config = dict(
    num_hidden_layers=10,
    norm_eps=1e-06,
    positions='learned',
    bias='none',
    init_std_o=0.0117,
    learning_rate=0.00749,
    beta2=0.95,
    decay_shape='linear',
    max_steps=5154,
    dataset='wikipedia_en',
)
Each number is 500 + 50 x the weight over the matrix's rms, rounded and kept within 0 to 999. Layers, rows and columns count from 0. Numbers have three digits each.

# layer 7 MLP gate, 320x128, rms 0.221, rows 218-319, columns 0-127
544508594488449523577526540381490598569554428489546522478431592436424411509527533534487459520564532414462502509499552518519544495516538551409451503529505467544489457530410522556542519499465479459617593390504557509513589494456562427458474569535513500463462438484464434546481462551440466453498408460521370504562473545545511495521552540490560501534506543482537489417503571490425543456532
417523590542465510470530541580617552557510507506481569442502563529458458488519487461523549541446583553472480409523517458528512452448428505418484480482497483531513486458368564540473404514493479485470429461568517479503484437516520578536503488528467556513510448510452477438493525503505509556495540458531488460521478501517439492489467503426472508468467540516429522464517429465530485344428
544449460617476552547438507486486459462440506538469411488471457633480448525524396502542496487508460409429363499465471519512545516461469521486459440444482539478444598480552463591439448401525570462447527445476558465532536559506589465498449489515570452509490524471480521565434526489395499521508487479468538562538515568477543465606580536478499539523497480461539391524471429401403489479471
457400545423479448486506557460469461606510561482517475548533441589510526548521547447427476493448480461463404515463539467478460387525524508425433605504558544401522533534501465548527430474476334443578430513479550549485450549478518449581497563443444433457463500517541536537452490593560476458481496416514525501460547435440574573548527489422493464468535521572361513481555402480561529469488
426506484467537557424461485575494518448566467437540487535391522422584327473499395396579458518601441535500485481492517505431512459496422553441496505552549514522516550584427470503469527528506530563563506525443517515530457491522557562540477547445575472590529427558555471584477461519494561466451579523602431574438537416445498520560590573432526506542579597530532556561432439521590526451534
536533492462513427502464467572483400495506596529475463454563490464496552516502486399552472521575533464446502458495478580586592400475468455407544478465454504544507501520484513565529441584525440449493476494508489562600506478518473583497565443497561401493487543504527525441459555582578470520406521422564491553484418483452431491463477566462469504471507465471526503517436537532416580456563
465497617455482569533493479430547599520499428449512566471506542576545490566495455487421550581519589419531447579473410400468498434481501532517536473550417540447428566584525559422540487480514508545569542397484528513522495506462457404455486462533487470438565506497523488484508519592523544539492525474490518446511512478528486492563514485512550416436480460456521436477459433464412565501515
480398489484505606541591470525613587495489508464453484483504474526477492456437468500470508473521584451516484584552518452589519501452439536531465512478558480524479580456493493498486421465518560488478476524451528523556516529616547478494585454469348521535558537453515489441564555426556495540532515509509433517498538587510411545553462532506467455453491497440493466517495589522410550582572
509513443413495538469606576478520523476566494484432493440513529583504514453535505475515442511452535474401546460417492621551527465568539502528458454445513517437343491494514493547486493464547513573522480512450568513475466461470476497406453524486533415572523506532540481502506584505503507519543422411461505542418482489486506405481510467448563481499456499489452524388518535559470587479569
431494533538491530543520482532456543483509459419553600509348534511536408495439402546408489526578597505515470553551402507624407487501506474575403463561498518435511527403474463498528434478578402530492541480505478479547520413470523409411533393503398512437563545451520451470481432570438447516467474510508489583535499495475587487522489448560582528488504633459450483553551508505561502513447
411480593460527623590522514503612559538515391568440479492570446434527445519466590459597476499467596439485556493444442404541477456516485505475515497513491545505543427533509411537482492489547532597593584462611539465597516547496611513505443542565482477405474448479529442429513429451574552527476443508497573629547531490502617499551482490481428419513477443520472556453438480484490559532451
505488554423530562475479420386492475549611459447485452469565552518570499502488483500572558427539558551504483551475507544518511475442487440522477466544519588397420419462576577430605515443575554532552497635471544423588449518516439460496604397541441528575491501514490411461568507545433518523450429466475607430541565482521566592417512462515528476440545452442550574451477559540541524494445
437480474452402463504470514526544535514502552456505450430451414533428480493521577431469439488494544453475407494534546469500479518526461476388565538605470630480557412472418530473526466410577488479432585426500509535539563456542470492457447550484518583450524414471454461570568408423496547466493463478598399563517488482540546571543585614443491610443491542491448408437445423580497553502444
536505415511495500522441525426470586578446425464546524411491503373541475450503513510609530390503532368422518430494419491468473569462542438548475489391564460404484477504511454493455446535521474532494454500475469510475449436501445399568512554584428594642459594439515481477575674502387505511489520508440480510587524434473524472512371466454491556453377516448421527375477493533482488530549
544474615475503460489569512458498480539532483518536455511593530561513599619565566523455465507567512362523547495479590482537538396429441539436508538488475551378485507513570498572403566485558549496565486493390521594489475437425517462574486511523479515619533479521508437472516553492477508467483626482505515564544489446423490361458504452446487562570410491498537473603458525437496480452478
373460485450513518494506497477450488483472571499510479489448489463497477429487491514479494527524465556541470364495550496521543417553542471407459551425553560431494532505490532497437471469467505484484476570438532528484612569508493434490434534526569536429524494495382476535507613447501479488477571548492528492585434518433501400442547582516553516493549446424501492418381483595461564545556
451487403580508543538589451455507489510460455515586568594562413561514497470555462559444455576511533460543503469494507518462460534534558520613417538533408513644553451594535480427520549542530497570555446504536430424516502461402539483466433546473531411512504572439511460419502526501412505441495444578482540492530447473496472483487503517567467521542396576408364495528468550442455575505483
528446604439502390475467539469547518544393519442477509470524542578498543467597524531592482396463499498508495557440534530565442577453514513499507502584464563552457596574454464426476487491504488521403549602463523508468467513494471479517455483465586434460434512461427510480568550544522539506506513446435538516467510589509518470426487478453536514437567536529563494534523489458602534429539
496575578530511442510406430518431492450537554502446469421382541513493461482568545516445490371519621448522544546462561426459498598497526474505529537471455482634493608446448565527487399541592450497564489505544567472458636452551529537557480542465580458532526538532545425492589482411560447513479490449561501510532510601590535428526446559584455457537500525528511515469571489519566449531455
364536621545513512542531520507426508401501425531523432460390371527466457458518609481475500527473564560502469606517467484481434527333480416575544509477363499466522536470471454509452450491510512612455503519515505459550523477564391439502483489506461491551530485443485529528528565451557438503487488549557568537507544511480564456430487455481552475461531536435514500491476414489535477474520
531599590499580410473523456487453636527476521517599476570484496521486494382535520501519411428493427534443467509458532504497529515500507471450491460508481426469561497550474488506474538590527576547464466465505451515475553535553512459539454483494431523456519455532474529461511470521505532450475440508414567527458484502501479534502517533428480462486464476514509445502487465510476489480524
419644490538542529449583434461487431470573359475459538529522490478532452461475578543485528416580477478515578516602493505447435611560490423476412568613415544578557538484564473483419457543504454575505516591511488517422509481492509587486535509446591475482575494497525462501532461500490511487430557535473631433506568592466506520612493484535472451388555582523558447471502429527469485557519
433484527504524485505498584388397557552537519515516473549353446468417533528565477521490491468470555450502465451467451528490494573459484426472527509472559542483472528439511562436415393519482437424532449528503471515583504523489532499443448430501467506502439451537421510419518396519458471465485547453539519458491475543359572491520454441478516476524479504472461471510470526451581450532540
468565465516424527460484491478572596523489370424491450579432444587498463508477431542485443547465518563469480533491495489514454394475418450450534422475437522609480468533508524486477440490503486494564442517479463551462578435535450506497501482525479509513496557537414369420475477518587450517491537472454495415483441514459516483448542478496513527507548550491460542479505540490431572560431
467481527522473604513537552540599489521499438449456536487548524494496510493509438451456588539494557545467527419533564458563499485491546511528509442557389481420425421487463512497506532609531458546440475502529474464507464501493420504510587458459575499512498487480509530450536563601529469461455479548513554515495547406433519566412491533486491466517531593408491508477478457526498602473491
550496456429432505501523468480489466472512421416510508468560499525472531527517567505533549534419530433439464549529441534476620501479468366495459520544504517549519518497586552523430487489537493590464551550539475438478569561552499560452519445447443515467489561445502507434421434496451560572352484486564491485426504482567536545504510560574508446492418451486487544580505421491501502515615
470566493586479497549513428465487461522452444415400513477532513550477437577484454529434540446617542581500502529472463473557515485551491560454504533511521457389524545456508533533429480395516558567576499606467473537548540470489524566460597517531430525501451523407492440393427546478493565538493517524477528508442461433566537558499415567497451410621457509598551483460613529552511535478523
510471435473509511494516433535641549539503480538445520492498461498571428524488597469539531507486582472496434530430520497520447476507452541564534516486470364454502448537439536537428479531493470576500456516488516509418532498552430517539415475388505486544506505499515451522525436458470452506551568530458503534533457527459407488531467504470536428578394520496562376519573451501530542498544
379509484539572507423459477469494493551633566397487446498498384461614450419557426508439494507545555512422481525538496539489500437566511566487441520507585495517464499523565570494516514592443469536434527531471504523517434518550416501537427443539509482496449517513525501503523560524456494505475522637543499528567385485400516380556481536467450492601549600556429481474499565448459500640494
588450505454453526556513411450499522374512556427409526481486362511459525520503486547546491454519594457432495494497554497549457522594566530605556458512566523468523486522500424465586547440513549434577510464532445424444573416389483420456434471523561390434552491511469503511493554528543458472423590486481505524555532504397542560474435552477566442444460596506523475543499448545577540441506
541466503471525539535457491502500504501532541447510476585538542498531536524549500527511550461539520476474645457503522625543445410499497383530512584492486479540584437536458405474439565553482505491486600535528505549507469546582488457542494607524486484574470598495459483448502501510407526554429465428450577443532519527515500513578498605461451482459529528440569487551484404512407515493414
480557472545554499482452479499565508529655520496466509516457554527490522462573450501546497503488616496455506505545478490491578489497422459552529430535446488493519531472443289491528502488457432508484567480593621465526548555561624525434426473609478470458481434538543433462494359428574492589443493565453392485433476537470536583495463535409489455458506545477441619477436492526520590432450
505558497510460513455467430561487450430397489506477575489644550548479520515476521447481531504495484563445522525507489546489599439476384457432470425603553459581546593576502438607549513427539510536516416519596581589500629416549529454495515528486475564504489509463548532472527395493465550522618488519525551497553470441479459482484535491499522521478473528567467476469522508560458562454562
567605484544633449555416493519602525464532488463517533551463457499590577541512494399526490547480495471480383449497478522527464491529513445509414520517502526497463560588491535541613574515582508564517533573495458506481461458527463465597543447484467460445438549499499465527571423555529508490406500588464495400489550488459491587484544492528535404525471546545416434594456430513487575505448
475514415479541510554464451483546481533476485474479511489551514526500455556516462439538479500498512441545576474555558438446408433523635475430531422391472478457490482532426492490471420475580497522457495527526434529459528471516454520512467502545489645514526510473488489456504553489524500527469556504444505488581561542527541518532619509575578506440501488442427552436469517572578487494499
513570463505467533480493517510473591558434407469431432546535512468545514472492576413489515464602517484610506434491385460542457515494512413463547515468493475504475584413491473514506496465571562447515450412439469505590462559464471420488578426365513515449453540532442465452513520562475500459517563555531517485544511456423540528461526532496585441523450524581502475553477462537463492528501
492529443551495533537414453504484589419473491588468506463534484510508499541590517519424532505512493629517520498463545481489571577530481445539529531531542453524453492562458481437594521520528547580536500472515529521524540471404469501545430517466454514541517572466552514526489506442503570415496475486472617419402477391464543515507430437518484411566523548560489506455510481559557490482415
405577530398470518505429579516478410500486522426461466507533524522522556568575494500541420555573517452480427496495464549493420473498408490511508330604451616462477486513487454544447493491480513526483500404470544504477492462466505563447585402504452486623486586626446557492539457450541516518414568493476544615468568478418528518524532457488526471432558581558500583546528492438512434520452
493543444488534415454577475567513539500541508481476484522521539524470373498529539355555474516617508414439511505487506428460554507574459553459404490416500508542508558490424572486531534526515407575430653474446514463499535421566547496577491557471431500532543550510511503473485538478541620437504509539505504525487437592551431512529508516580502419468553538483479557573506402520520484533504
530525469511442533553440507485538586607553537486569567590502433499460580476534520533566494472414501493473417457425536458473539402365452601482550493412456528478478526487457504515518417480457427461513582559463491515460559500392539494452418520393506415494454493520548460479461619529515610498455550560507575500559442499510516518474494502538572466470460419486522539470507485432522478495523
540563458449562531512524484564419489485495457507566434554460494502540484481476529480472498519589494417444493484522454460515573564496530531529495490478501465520476553492548545533487443625509518559497499559554513509609434474524433620578497416533481482529464557518520457482547506450552469376395535498507492495560473525468528540463530466518482480439553519464503481476622470514558444553471
491461511476500494557453495447474534478556456541399514476520533514476517514479518507518476531605525650559447454473511400491533508509557528419549456495543407560581422540577455517464485423486579497502579490523501404516536520500481444469329540511504607478568465432471583503483565571549544499454559484557525559595655640471561461524479552461451596523449482517473545455483431544525496466514
576485558423449528519488557448558506601472551494434463552626612519534445493517528504448549503529589563526518473525509510519522497580538494493514369546577517549496408596479512491475448418564457455541443394544490518535565458500453485485492500542448535503471439502603486453582429497433523468538465513493545479487437515514460464545566387483505533470434492476433532529536481459532462488511
474430521538609520487501497565440541494486451514476572571456452400488524509504523452471489504474513485462494506320519507551474518478533417431559545473488495566445514574422481513527603557457419452494526460502500488535460454503515608485503489572545511480431505567480489456429513565433534499490461398505516512531536459457590493562478506554537481508534488322460509539405432533549513458513
543507585392495500524580513467547437527543512431544556495476485492511490431552506448499501541604460552509463516527544515513480467515527569574609471509509510434463453497519443500450472557463487539459469518630524524592423546523518556483457398445531437492523606612545563423543563481606473555361552486538548531513431390501536498517392481465540473527443507537475545508560560554457491559466
595497441532516557556432503547487526497510483425396513498542348523418491437460533490475527445467540411517584591476484595534530429473405528518568484538571533473413448488490446476420444474474495506519526445477619485514439428549431523525429517475547451477464530521417386582443549535566491471501527546507519486513433476482535535503559527366496466572533568443597513540483577486498470452554
456469494461480497502426466531478496481502571526502539408520464532527479463500489530508499519541532536488509545523562513451504497449501618495510507450548462535542536594516514407498435448470586521387552441464551495595512425499520406464498525522492507417590390437477458502481506456469455341504501528492553518626533517514403510462557528611452521517489523548561501447506550600541493442517
424516518448604433483613474490425508473480437384559542432507436419509477464582529492467571541519477481523526492525490475389482463475366453359468400530474447496487561538521560568483604436407507532478618555490477556555463445504489477496593499485556533570570516548520457416465528489524453505521476462388470545528456553459557508504537425465574469438501554423526484503550497396521451578556
501454510434613556542561431429473509524496592510523549587528412463616423452553515419559588532521610499474439475578463479514471467503452442546478574418467416478487521534554520623475617473485447519475545505413598522482494441561574521527461550482519538479542547465474499483482501506518473451508587517529431492505463537505487453446487471457548554446438478508524459467538462479559492483421
454589483514430510532542495490490431453511490502598582451547536483417463495478533469535466506405504462513497409566530470572466425448486503380559590577502446528572621558448379559441515523586560591502512435432435520523506554546516441473430458376467534546548590474488489467478505426535475542496474565461548421481495541526512504494457471506515446422459458553420481469515510472481439523630
478498446480526516494479525439609457405528486458486555493503517502477501566462532456519483463460540546529492508545486499513545572500546430548466434612557548414569480545489507523508495493433492568467572573484496426607431503529447462481551477389538471532572514554491556512536449495461511479468494527406456492392552580486425519519456531412515400436524463470475473546513447550542518486538
518543567526571403557463495429561504464593478493460475476553548452461523502532523494443546409522565376480458406457655524514553546438431437512428415502570486581546563518475475526566416370466468542434388500422499419503400502521443483516550577532401499537432493583458479378516462544520412475531533538437519434578525541467561455511520497584437470530442581421469509429430535496514566460407
579586508456500517508576505419497630517504545527375537479551493471527450442484468438484469523603532439498519402525514406519455493547442519508561378564508509413470468479561422493501510458541434437561457504425456529499475476415443535526526511434502493526472428469520534483500459538497614516404563519511447427516514446464550476424514552525528527544418490498521475614498417548444498405519
593515506514438496472491483447500603596444507316502471530544591391527480517533501512476527601486552518551472520522585478477504495506346536573417543534471452524501401530467445525440537606577513534485371445445516444535416493526607526502487475494492487524470538435473444575481436446530519523502474517477533442464487518529510457489540520536472459553547503438573467457432513438563516488489
481540438488470499531497493447500498440539490624521428480506532541500448482513510403501487453490598546435487531495482486533468515444478474477485462455504507436537412533542441549543490505417453562444555473509523503509609560473534453502453634500518491479512561452416417463541521401465481556506528452528425468495502507553529489439498523512491522596407484424573519473539452403618464544499
546475503537536499426517488537505547460482452435427640522467457462405433477487520534515572496510598402540470427361503504447470521462435513381411488431565357467446483494486486573500488615450492450568544450437512509497460551465437480499423480485530460513493522461478398499383534512593469468514470489429503512593524536449384441558489546425554530472419568576419474628426506470438491528515
456600491452500562430542449632485558533487489484471429412483495493468527425443560484540538489554502497458588590490519503565551527511479503465585497457505494474499462581578483421450530493506470467570433543607523446517446603555518551443551444456523476477604508554501499471465529529509563471532516535505543473511506469467471405531565433474536528427503476469476454531481559459491479479499
457602445544452516547572482464548491467465517502487510537535513459568483495461496507435448425413514484444452454471494414540449487521405523441543453499529465464493567467503451510553509523539535478400529478484457516652482496496543581384524535492498482534563494445572550467524401481547553596464600389487484405431559429535505482509546499509456556462504466528440472450482508558522485384445
526458483500489466425472527526463447488475469416396526521591427456538494476508584472542553453567548464478587543540511451604492533478554494435519535418472465546596527489545536572384485493488449529503525499422464465492494504461531511539455505482514508507493368480441552525510589522430554415444488556482621500414460518553514418557496460526519521499513520521570501524428401499434518554502
467492540561461448569508523428461515504467578475446542520509526475553558480479584521554457397474447483526464453415437606571535566499413461472542590496513502512566434477501449475404532493539546493427508529536552572563510459482610403565414565432423533388440630469489491507519458563503547417485541370512594507550406571530606457508478524513520480541525495422456502544468481545483424406516
457536474461517495575408587477528590515442471434526544452502470417554486536531498595466444468431479555407453432473504483571462586479509415544513490580424484474432504553571550567508485495514444528532505508491523490434405481407498588506477439552564496472485450440531544473512595519457606630420534463483512478460490520551564519484535515407562443491496426402491487444582361477581502388420
564418485435522515620526561528491533461483447453547559562456457448470506497545500512481596552452502467534466388557556540506540539529551502585383485575514510554478510422519449514483398423538459537377396521486566405534468495601492474470446504564519568547528506501555497567580469432512507403410424456464481492523493494544495590554558588469478477474531500536432488468444433567451580454508
538489517476482550512458466443476560538468558574588522535454566542474492450566559447554514488491589455422510465503501389514469415562477514474455461470552456454530580513474590519501474579541503556549556533520540494555484490523572516510548507501544526599507435583529606532570444497594433491476529501530512429593590554540508550521519483500507501568515523491534496503505513412502485555440
493415538561480406436542477379531492558432482465471442496549509502462498481536594497393403472539489447563508521571498426489512519464417499515522494540507533477491516504518595544480539521547596549370533511602479498541499472492527512509534458496504407511486500466579473518552471449536494492473545451512522640511498453551505392527555501563551499527474545524556565386435567522437462478631
508495513549564497479492586486574583484447450497568442444489491566549424459518522508380493574532569513482519460556539436500561585477503442499507412520491456497498486562538627557558421498528434518445468483499553492421478585556449462517496527517526454486484478547553533496447497473510480529570519661520473466501569580447533546461476513495566497451513617437478424458431498510475478527472
526516406415411572572546472530593503481482482433466482485455544475487583549426523364497512494482517485463475491450534490550650550530564423484506487570481523379486474516559459466571492439496419473484465515481464486539472482489459521377547442525481446420501527464547396474562551424497550538531534522534439527490471492518483522558500612499538487426480523498456414591459527548539490585435
523509451483537616473513536495473508440503431473534464483488462548479434590535474445497524523572462478402454473460525538471515544491519434412497440449490566567490518520460524568458441499503498563479535425510455563522561585506446533435481499583587493598535510353543399520469477495574504550537595510482502508593487480404380495569526490514495490564522586488518507459452431494537604587504
413409485506513529443497445450501491550515578482444676578521529424580499554470515460479471493521502498641615530461553457564523473508511506386575423398485425447496492525387474567488517451508467571408449483509567431506414485528478420514405585505544581477524497495562529513513536493483554458510514481476459482460481507515530549618555491449530538414545449496492396483544537482543444456564
481458599421559546550358460469539345456523599480475513516553504578523447605445472531482575515527628476535487468531576503420474489525420489444534425516436514540417428500444437454492480428576394474528589427410459516483499471507449541492477530569523417485567484413519424543457417368526474567459546466423446432467433502531497521457501478517495478536381480540521576489492467489510494563535
517391476506517491486564513479506520473400492520465535451562543514526513467497559433460364522573514547525564549454505487516517538452475557482523445510446463473479511599487557554547545461506588417558501523450554497457545559532540527517490443486518515536518514464403465475520481537475485525501494526573526567559484449511546595528430601502528492567553514497557552465415503492397536481528
524462546426520418528470520508560536492445553531442528364462569480488544472520489464497542482498519450533496490402568362448500493569536480439578459533515579428432449473570439529532514595491451501478535533481429433548454492565383611440461482499471517518510488427538611511423506519571565519454461430514471476441482569574602444585490490494495584524497517428533502532588409467502584473598
468491521534531488496443439476512475536511489437529625543521517518578460480396446509438483458625518511524544523562477499462562436545631515450572472492526486422508482483510491515594475406649468508578539423549491544400512521536553405500470454477499503422492573466524419470506467471443570486503434459493467592422582510577495414502480493500478506529458527497498542543512539520515475376577
550533391531469440515415492451403597598570598450496379568470541485453496525603595489499519480526565540503528495519540432525469514526555512514535439570483484566460530555477526418452569487530397526468572501523464475437523410502473545582438506572527457516524534533601418502541537523515494494462535458517447429499521535560491488637484471614489479397493554540471600514503545511470483599482
444434406547458432480510462474520503503467494474452529383458468454498545536537555435484443401523527501467448418541549461465502481493452524470503464492459503558546620609452454510490399503484545562475485477519548516499417508548459489542475551557465534527409529519404495485489457419524522493472482410450423482503511491403590523514514512503464480515570533466585470489606458482552504484548
500495397428588526431458435572470391484497521443470403443582507503523527528537518496535531498537564590435473490589503486399535428520499571468434574591583486474562529452468555501546544601514554460533515502522491432480486537533414509439565498477471462504522596432469502516505455510401572523524435491502504470462479408459538462407401508445532458524486485514530514557525436499589514474613
533465558422460520483587445453454573435470530421430524485470520481534425455571515425571545531512507426453519505591572521481448371485569597426530482453542475492487472538524473471543563546512568538533484485521502551537483516446507509565567519460358490487468593554541501501429489456498566452547412576445438470493503537350544426479646519494566573506464520498539443540569502498483574465479
451498451393542444505589438525512433511484560515492506553508498355347492553523508505545495457444546513545515479457542465531391532540378507394559540476446562469418519467496507524514519505540441462547557437540470520487585422532502496494579446559468488538469411477452465528561598419422505511484418562473534524519428493499477519476434481464438498604529552546493551536432481482462518540502
507539553467555507462614492455535445512518497532434568527510512416448547568569529523563572494510555558535395457475573535595502516524503496517449481555496546517429418376486480466519461480470391459483508518474544551548516473505480495510480475484569438499492569522450561420588433531449395473452474480516483512536504572457451595544503437503454404503474529557399498571474492403585504411567
487500481475503513555551365595556594503525445457499524537465491542452391507467586462457478574532468440552583528512527425487475440423565438532473468553526551506527458528591494449479551441506488536534550539553457556557485529513466553523490480531391502517445506395470478449534593385557538402480498482470492474482484570525530523458549514485531471504537537424469528438561534503434510505483
480511481501630461609517506481571503514587492457464432505506529492587465489493502486546451515552576495532439448492520530533557386495401493409478364452439585421579438477462497497507549492508446489527489507461463573515524522445499376509452471529545487526526480530538540522536527475549475535551486460545487508485470538372485477512545427462480483451584549510540519571508561495521543506498
526442483439533460543459530464527431506466505521456486464505509465517548476420546515476492586539522511510598493585511430544477490532424536455530544499437509427476455586442461513417466455551479545387496427494516491546479423604461500512510520423453558592480578510551557641538422544571485471576523497444551589563444522509503413556511493485514577494495601564516456509533528595489552451577
524563532542582482512505371526432459510585461515456440559588511468484438513575470623522508525504464447496506520482526482488526467531533444403507511442417526487484521469559410545487541537421497586474468552496593533498529479458485493516555566472526424483542452456566408497542476434451426572551485516572498431543488458497571521563526414537549519536476594482465468441450592435487553442476
415571506469520482503392536419521560508465501502535443567519568526523396498540568479467540612544543506454520437508530470503522526534505454480525493502546576536499506432501578441459472486459571487461493487463514497522521514488557430548517513439568426424478518488542518443485540509555484477515493541519525587527427468510493542496422432549488436458444467442514550534438483565501449507486
484520452493466485546552500406488514555552508437498486392525493560477464463524506487458507473489609447466458557488451554543500560483453478541513513459495530549335558568481559493530474445430508512479482392465479458474478502489478442468533489565489516591469472394465578518505517581563442496486537490457478548527421503391505565499453456493508494494537472519464455417492506522523463585497
539486555532469489479552486408456497636535463507549527471501460505522481600528495543472498530479487486402488483522529518472399446521538490512466495555462465615531489523510498545522468491602521476491479526502556514494462452507527465503555458532525473467479523588423415432501574508508443497459543455511473447490556549508553512527480508536474433518593479502552477522448463459477555516565
491575484516556519563504490498576470454528520436499537515538499539524452539592435314477529402490527545486449476515425481468550559535466425538385521458467468442524489458474535473502477525446512493520536507616560522584520519557564501411591582462492475469479479522472524521523426454440493495489480448524396470518474509482580530484507441498491576481507642532467411455499493438517415478494
563488471608498472456561506489534503552565548576501456508535466503489510528551423502491562489522473549480537446504431583414470511515585451456537437466493523406484541482506480483550475565575462546417429462569519459459448552405480499505492498489504517537501506462448508517472523495505513513527485559527475500524527515522496469497491509457475461438567433539508403495485523528500509428439
501474474529634572587507442490601554550500546499446530557460502388516518422550478526465463592487518494493513536534540477454449492523564560437400508522486516519455562484512464510406490448504551433543443590598629437517606511453576563551403527563393581495454482454570506385578519543457544455537416539434494493559518489531521616507513568520497422495461531484491495448580600495470557495454
492461477535501509569458477529515537613442515459462607516475456522555497497513577503412498486486521432472454498530561465473557522563532485473494556440539497472471499523540469391516437538451489499517462565460530534470489530532563548497573501435413474485437422519488531440485528498566540472493507513467492473600531412461501556564531519421426414496461425505550448497521544561536535521454
590511446444547462403426503358556534494493415543494458471539503619426581423447472503574412522413540482482551612571470522564521498475482477525477506506455564583532468542569481589445541515592460492530520422584459477544542442512575433400452492575500477504516519465561411494496574436548466447475466486471499489568502542555486525415481568551519561464415465447498582479541597506380488420557
488549456568488541567463503474459533537514537500552506454507502549529409521618542540530462485493511455575492484397480478369563512552510453446453541408523559564561503510465454487564442479634427510547559598493501468454492604566572525502525428512459476457390573473549510488440516479502586547517496529519439437520448472460648553544537500523471473522543536431420465556483502503600393499444
530497533428406525478508429452538464558533533460543472543436542484485417465523576498440471556437540491506461509438515499600513457539541441426498429462453577416515543497507519451374459516535519612441518566563437529477529507487401546585488455469526431541542488446534431509526567504519518398504405473494597488516469483441500510585496551398422532538526428465468462484516484438479459540588
504495535463548475467523485510415523527499596478588541486505471460523444510554508514466472501516503594495594540458581484529505536498505439495574432383528399401449466593608533398571595541554526507497390545531566514522513569523447484453525490531441474524507554552431494492471478536482498534541498507486475552464483474512592438478494483505581548511462577519545409565555546502566440490444
484458536519534564521492565501440482467557600484546510558578536549439472500590552471597423460530611461474545377554490591528484496476495537443586421617500470533511459513539454482466468540396472462427486513569591537499480529456584554439500484516541519477568471595591429452461530441434554472498622518510447418558375507454510508531498498579558534431569530536543413441504542529561507551470
528491479498453536569417488476498494458551579457501457439459501537543489421528474420508484481506488465442554458565406456501530499493503504503435473465482625505543539577504435536466489491486468515513490504464443538537502587577536553489480539512477498482411577440492606408555539500568476442436577549559524526537476466523540534457529505510487501528485590486519545516436353506469423454460
568529595526589526529510534517582535572470573464454495590490458464411561525546641469565477486533502316421493450614606496504515511486495563484501484581538540560491498522491490504500586514593538549495504470524548560486547469532498515443486449553423471498586432587493487492569477495458566555510499473441505466491460513523533474584512569413467376485442428586469450478459508540448473440509
466518541531513571526517490526483576501445523553613574507496414530488527501405576442563532438523459483445547544518438499447490434528461424496455469474405450547526444560549457532537508527530545533418535441504519489587528555414580518517555538501506503542517548483485538599531478516515442520521370506463506516467469526496503511520458531459455447478471531480507383529467507446539531439422
422529444499520512566511405501521566479488506542493444543421524467481525559499439519549540483526539543518416422489575507512612441537516501463438535518574405540481522508476485507564463494542572478538494451495486577514564448530474514551502647486397591476608519478468477498524465410526449451481410528510515478561446484482437467410529458446534518529474546456462523495595535507565575461523
563492497496524546556550517420574530493462537527453504499486484486494530517572472531470485538529570383440517519492479475588486534567558516524472497515556504470522443545475458533505516474592540454519552515508475464490505571508433467393505452506468434386515489401526502346551455558480512481478508550407534524508478584555419448576469459456540415461458509503513485501482426483461492543526
529531472473493527495484450531526465611430534469537482521512426509562547468385539536479431475483529485515436584468488480502502446482444509621530470534518483476554438456479439518471453400546489529520450511475548587498532453543529449591448422571554432500573480452400428589544465576537435533462465509469480630375551443512521513500518524444541499494480485458490466503459484525491515481495
508483522503537445551444510538500442460517508503505484466527495541443479542453491435556515531462526555470553522444475468636507507436526449474508522583479522515497505492545423645431494475558502404526515439531565563554616509505419525535464520540517540463532478427483491443509497528550510398468515573484524556466472580616498449455482478534573513583521514519529642439439476524489478487505
619511467500473505585578505521502538503553491577505438522532340509420492494543541544518491474481561432509554473543539500439486489435421470469531582551562530425477411503608457563460355476447493538606553503471461506484499498468504501547490591491528573495488475434501410447430586529583525453505485495436526500469487551432497400547600448469479519605560523486532351607501458539458437451540